{"n_head": 3, "qk_norm": false, "warmup_steps": 453, "seq_len": 768, "doc_mask": true}
Each number is 128 + 32 x the weight over its row's rms, rounded and kept within 0 to 255. Layers, rows and columns count from 0. Numbers have three digits each. The size before them is the row's rms in percent of the matrix's.

# up: layer 4 MLP up, 192x96, rms 0.0851, rows 165-186, columns 0-95
# down: layer 4 MLP down (transposed), 192x96, rms 0.0819, rows 165-185, columns 0-95
# gate: layer 4 MLP gate, 192x96, rms 0.0896, rows 166-186, columns 0-95
up165 116:163164091142141127122113157132064134174175132158143158165165136116097083155119184130142110162141121093158100066113114104109194156156141144104069104098149144112080076100125171178120128094088169118118152117091091102176210169135143103142155183143135134185117109158127140132132084129143063187
down165 103:099180093067113185113119147099129145129146103131123125104154148135162124143074137086177158171088119103121158125147095219166123118073086116143173181089121151122182150116165091177126134131161109104190138112125132148064141097141100079088085125116146106159094105153159125171182150166112129062
gate166 105:140122112056065127179119167170152140085055108133107102143094137117171119145128017130115111147154190176127154150094137142138081103130090169127130178118095085108154120171099119163157111096060094131149150148119144158103113128099142129096118113168094143074149079154114134143098124188143085117
up166 100:121149106164119118150083034125107098064116134155136178145103142112070107124146152087120096123152079145142087176130099117142115159145106112114131096134123093157097073120196196113143196065072141150158148150119126157097103171160067116094145093135147129181110055148106106144154114095128114128
down166 101:099122104093134171101139169135148157097069067100121150144134163182184134170146142104108111130155128138133093104109132085208145134102136122145099146105140189099128102124148120171169180114097151139070094178155090106108110121141098095148123210159111171177095172148061180160115118135105114072
gate167 084:106091159135196172173159139076106130149127135210147105148063142142114170072101105115117140123174184062133197095125139127110136120138137132036107134111129159144129105156082119150134128117094106144161185114141120200138128109121096206131170146133147132116094090150120150125189112122109094151
up167 101:137156127153120113135092065124066123142122121110147137134081165093114143126133148138161195146144143181141174090140152118109193149179088135125107090148131183078074153156144094118088106157163168162148146095147145136146168120164080193208171138121058094181138139152116090097137156091143158108
down167 098:116101092125146150089123109154097066087121176163088125153122106135127125145130133170147130043101192078175113163120131141087103139147117072094155073124141118143198110089070125142092091111160187147176100156171143105150105185092153104125178144140125162126076118138086134116152138127158059096
gate168 105:190099057096165131145122113137168059150106182157094181136095166124172186117211139135133157167148142145092119078071109153141159165156083130121136207118167202156144144100127139119080142103121155161101157131160152100189135154129132121139130124148126088143112117193096153114122116133114114140
up168 096:137037153137159132065180161121122148137102090117115118142096130144111077174123100168108089162131115154093131118141155166137121123159139081084130136108133122097131113111102191144172140122071102125160103140068108079147135078061129094136099089091121121146099215163160199136162145165088125091
down168 103:163195199119038125152088099107126158151145115067121079125175122141145109176158108115144080091150093117172114118169137114083195122094139104098140115118108127130158136106147114122135124127157054160061139132103124171081188144109119189143118101107140140151147125121100105121182148069129150077
gate169 095:138122114135188148128069100104086110147162111101164119204140089096101103106147129102133128124139115110141151116125133101173134134112175160114137173169079121119134097136116092132163120030145124181159152055158149141127059160119182159189075121141101145102119127117191127192119107077158097096
up169 094:084162132124172116127154146153148189137131110107153125118112165141159062094105195121091063112066123114132174118113157140113153109126199188109141095143127080179106073167139098103101177141122169131129163093155127106117116111132151193127192138158132102152145136157092210088111149182144131101
down169 096:206140136098095103139095160089138126161184113094161130129171147125140098139121075122073091117161126114145096142158117119119173128109147123175083156143144164187144145223078077074127171111131140127142115174153119130141223098124086163099088106131208147181156126122116122157141139115122138130
gate170 093:164104150135139088076065188118116109084120174109109031103134160142082103142131087122158170134129105166148183154072168176136165133118106139111095167133128133135126144157080105148140136107079156143129074186178159136117119154059117114137065122134107142133145164060142098174168122135140110098
up170 096:143117125077123155114082124129144127104104140157079109113112183165156164119166144113136111135151133091141078073162143114175068098162109131158111174104174083092120144137074147132104103054144151148144078127165200109108092157108123173108094073163184124157137136163184070199142141090129148137
down170 098:120146162127127104072139123141155121139134094140092063116088101208121108100154119113174205160084152148087190069133150074091091122200086104121152097158112141150158145116148109118157116113151190167129097138124097162191112128130173070158108164122063118139135123153140111174126119147136115076
gate171 108:130167109065165140146128141164224141163094124074130166137140153130133105093123157128160133085092131139151128143170151091127083130113120127159134086139115141050103112148141137161158097062134138102132142144163117141168121146153106171096134163180146123126159079118153188134065029096174151081
up171 107:124117136105099166121128172172101090071157138121157088091147125129182127105148151092202159100136170209113117116118089138135112059100142107178111167082136119098161177120066134128142073121146100077097097096095112129104055105154146173118116143192081113163120111140093108111127159151151131077
down171 106:127166123062112088141108141156098129123123153097108198092132095121080117109127115137140097186170187080153151169123028101144129102048124127088157084139156143159142122136135174099135131130141158161142114142088115113145125155118135146183190121126153157121173149114152168138062094112196090169
gate172 107:181178085089112105157131187211152124129116144187076144113112137133118151072175190074153119097125136113125162081059160139143116074112123122082132082098126143140109084104144182104083181122109129130106144139151096173171190102149098140133157142153161128136144143112116101129130123192158076113
up172 113:149167104143114102172120119115151113083061101113165124118080126146099127137147112169136133173124184123140143085103136161111155152130110061087139136094132098113118094136164151100004096090110162101077090096112087155102136136073113100074140150154172136101166188111156117100138162184160101111
down172 109:092096139161144062133157164167116137150107178071129199161110128100159165147072134156072142190127124163177158181197151081128102095074138151149154109124130132156169109061165077160114163137153140152132124103077101143103123104098130162110175165142097096140101106129137137129133104058135158122
gate173 103:185134172153127115138060098186160124112112181090054091098090141128098090073134147178112167143151166112115095146121124172163061101119081121133120168121122097091093127167140119170152113117073109148153152122091160146079156119059102115081087186127139146144155107166179114139107137089100140110
up173 100:055159097107115153145170122160104156106131119090114213119112179132108090160139179122117127146125115099106114112148059128123164113142078224130126120158134161118133120085123132143125083144182112114153120065148103113137143106124233103112131081120121065102098107177085098131119109156118099087
down173 102:150136074167138196123076175119099087104092132136087157068088156117117065119131130168090153108190154088150139131105136102159125115135132121108103152093118154099129073159094068110111088110145119174179121144127137101200118044173163134166158097155139108081106172156147111145120089161128123085
gate174 094:171118113137151134130109160135164078140109098122128103053147096128155167146124112120093130117119145155112161093097088159071143117116100127159081165157187141073079205207132187106161132155157148104128166130060124148119149148141134129176129142127136170131151095139096057155131036154114135165
up174 093:114110108176104192127219188141078145084129185151114112114143128136190154148092098112122103130101124113122122108113144109089129090178122149155109096092054167164128141085087097132141030070103091131140118106160094113136125132082140104095081110193137152128123079137127081131103102118123124108
down174 089:133090117126160105163116080152119112098140076128129116085159104150155100166144107106108136011135128149128134095154090173186153165096099106148157131119150092154108169212088212102131162124123140087118197092139117138137112077172100162177144115100132102176108163112149114128140117130106093165
gate175 095:169147137178070091169162142155121156142097141131117033096089132188113114129106153091123174172130104107147076117137103104129113106191100145103132139100122196098111124091097178150103121136146153185147114130116122121116156117178150143155171110130131129169188177180091153118121068114166202146
up175 104:169096160093132115169136134144061133120103168125100154159102131125145120071110103119175069158181155118110136151126114155134151117082116106012140089122090137124109068121136112115109118155153193106190105125114131104153213165171137122157133143160107138135118079161155154097137120155173150200
down175 103:095178144186153124148161158113135122123163035070133160125133145149089118102106109108123171134110189139113132090147171127150074093048136095135115100120134136109116127194157073153084164128119086131130098090097112160093091160106103134105153130170163079094093186127111148113161183156127144069
gate176 098:138106165157121129151152106127110121101138168117128112143165105116098130157173103147115104114202146145105082020123147132190182129134060112117127152136130136160113115182090117116125175093120161118120099169090124127138079165172156171144129124190109101087158177068100125173123090156123049162
up176 097:105117065155149143106092169086141142148112169089170122156131177105175170156079134123106128102141130137077122125121145104145105085131135135144060203165100115067089142124112134091124098042166153146123132113141167161105150114143088173091095160155097180154155114063093197162111106138114114167
down176 100:108131079083132072083118133115134150118118052113160087118114098110111078131181111085176122101092193118160179103139127125123153129151172151095102075152127130144147180077123042174140130160125146176127147095160174071160153108125145089117147118101115096158085090107104116110149122207125166107
gate177 094:125106128110172084130128189140133129145134119089115118204180094154053110124138110104101162175081138091147125171096114119144190147119163156102125121127123134177109141124129117095157105117100146131136121128131207051175106132133136081128159139160184065161201156189109105135105183175150127153
up177 099:148152089137115115153099166157142137103102126082111153163160182137124129127186087135163141155122200135191154129133191162125098135075076124158124089173098088167124096186130136142114126151069151119096114148070093120130169150078085111163127168161128109099067080131102202122101133168149133170
down177 098:118160128116138066094101167155197078107141155140160108161146165113126065143088096139106170151137145164135131083107135126174158113094147176164181120135110108127177107145156188081090110092113132121166161129172155118114133099101132137094042117115191139140170145143208149087102113154067144141
gate178 085:050154143132175139085104115135135111133127085122137165151157130111125080096124120174139155158096182118181172149144141103112143210114151123133133171200131128103114127111124136200123162066152067088166095098131103136148111127094124145097149164166120086136168140161139178138078166090040113128
up178 091:148098060082152074173095099172092152194147174158112163162147106148142154116077127094080119182155124118176125149095165181141119119152150140088172138117075132097123139139112156124121140140111126137121099153067045143098123140099075083090095102129140101118133100105093102169055140161171156121
down178 093:209151097129161150103151163155128129053155115119115048139076090154116130085141072162147104156164144152103155125130070115160132113074129095099181117153147118134169104218103149144112163141105198117158131147123153126101138111139149178102133191166104070155103127091143103169117107114151109122
gate179 119:158078101048120090150086144123099102137110194110141145159140148125057110108180097126159156145187137084183129097097135083158115163136113178141146196186135143097111094139111171138073088050123167116160164114120153095130116157138087155153129159197106107125111132147116153145108108151155092136
up179 105:123129129109119128100104206080126110147151148120146172165166097129159164138122138143142068157118136104171142091044136134173105166117144171105137126208124136086080146167072093157182101057120157139101149085123078104058105160092112101165115182118122137150072121119117109114119089114094133145
down179 100:081116141127145172130192148072104155134156142109123117125158120161110120129114142101198051188118100079157134139184154125123117127143122118101102178124136132066195176168080143115149094181113096150149107157123124100130172143153139133093105092134172161162125135110219153146119076108087125065
gate180 096:123112177100170093139164087161085121083146157116129088128131164121085113014129139158174126164152139144110078119101127126148097154106152114091148121162176139121199116133116100163114091158134148140160128134138105117085103139084176148138070104161085103200120185086180075156126163139123113087
up180 096:122133121196155139094078094153161172125150099077144145155097170169159127036150157078180147136164118134108124117090170046111099114153084127103170161133135113098176120118104144146136107134102117127130112073058120078102147135118136109107184107148119075137084138168103101145113141097084065098
down180 095:072048116058144110144129158103153147155112184130083113210096171116125109122156138122084183109083125124132105112185164117153142067153138108132120081095110072134195108065116150179119124116122138140121156134124096143146129142162083123116118155158185129125143125151170138074104116126135119041
gate181 097:157174122075144111141171198089181103182180097135117132142101177127082164119121127136161134139095154120129103082150103118167102114109150127058116115211186154153145154182142142155089106105157109153163215072151177125134108144147132140093128102122141140102128146118111065159117080137144111083
up181 099:170147175124090133155109094149118106179176167157141145147150137157162162122156095216157110115094077092083152169141102130149108126092142113154123174139090140060088139134130140135156138125152099070114133148180076168142176152099117135140143072082131222088121096096148087130108129088108085152
down181 100:164148109150096131102132147115112142145113104100066124159085143078147170107141091135153150126126119105180129093084132107113162171216095182140118127140099089098155126051123184101144053082122142103113190103145155116152081124093168067152140061100110168097101125162142083138107148131084140110
gate182 094:097161066143077114150129205102112138121114128154072105139085135146097149117139146097112170160144137099077169069138135106108151097129099106129131143149105155102073173162145161132089173149131120078189098067096141119151089030186107064165091155139086101133139153157116116118122115116092132103
up182 110:175114086151165091128089120134195103202144080152126135113151104127178143075178101151133110153079101082056130138076148105092140104096114165152106140186117173107121078102135121149155141095050135193131175172082097135171128181147110145149131140089106133132110152091165150098122105124125157138
down182 112:174175101095122096166102166087121144153190222160117087132167112132169147051135174109138161153130124110126181113170093206167164116152147150113126144093105132116128154132132104146128180059187137141128106160099157084166076148135123090163112101134126159110094144148110163077170139140138103125
gate183 098:193138125081062107104082163189189108086106132157129068134127110119131087087171134090140140159079125126112129135111085153105135162128117082167129127117169132123083139163174136108127118095150137223135076141118096133139114107209170107091123156131087149181096112078097105076096121111146125111
up183 098:184122076190176115137143139131161114079137123121166046092137143179156146126125101111129115133110170099114102113145111177112087128134048148126087141112115103140156100149108155113158141151068183147097196146071097145094098146153117096077124159157174150165187093142167149104120129081086097100
down183 097:101118049146088158118130107098082116102195156097096139170105144094080132083126147126104149091062165115144149106135183118074126068064144095092167118108077071145145100124115094112125161070130144131134161098133122074144184120110113137104111150140113109092127081115049157144130123154164137178
gate184 105:165220112110113138162123176117132110136151083166104126097073151132151119153098065126165168132157185098167101122125110171137139080132141143114141095152050146091094091110151145146056156118109153135153170132160169148161144143161133119146143126204090180167135108188107082162120107133142070125
up184 105:137111108120086204164111157143126098160071106141123085092073060150125108089134094113194148104158116068119093169153110141124098123163086091149140114122138117142145121087169152131095114154155144149120134063127204142160158074146124109120213122131127159142149177165101106161106138207104125146
down184 104:122123085121130148064142077103104166146091131161148150088100119119116152088131128107099177063160150158113094065141159165158084144104108101128123102139117095115138132034106135149158126131056142140159098120118106060089174119191085112168152077103132126120088080135164160141125115193104076137
gate185 100:152120143138146142096159135101116139140096136125098133155072097129104162141147073155111180187192167096163100053165092092186179127100095132170119144114127063132096082087186086156104119115115173177072119170151184079121158121100155150143117182120141115124129142108137108111106088161179104146
up185 099:106090180145106167123135144136173160135141132139149059135173151176108076158167088132154086116059095102146122113117106135143077107154184130110182124148200105194127088150160132125137176174142161191118154129154152150133160154128122117126063116101157037102152138143143160101092112170127156113
down185 102:131151097124081064118172116123120077109156094142121105143135094128094149060103127097113107058137162137109088138179150113126165150108174076165094129173168121079090118106088160105115085140088143089110162107126186088132135138090122121135118161144098213166159158109144062085088140126095177161
gate186 099:202122091114131144130132092148136137109147163178126107171116126153121130096119081154158087136161145098153181099059216121181116126145133134130126105118118159077086150125145158112087131144084148152073194108213133171152122155126095091120126141122147106232184123116104164114108140123148126152
up186 107:078147058149115138104130138067097106158092167046142143136103138137153126173111066122139090118112185144161097141176030092124121138114149111099138101084085109110124178137055091121115113116121093095137133156128107123093137074097110186129126078141166104111134089150121150095172100149153104082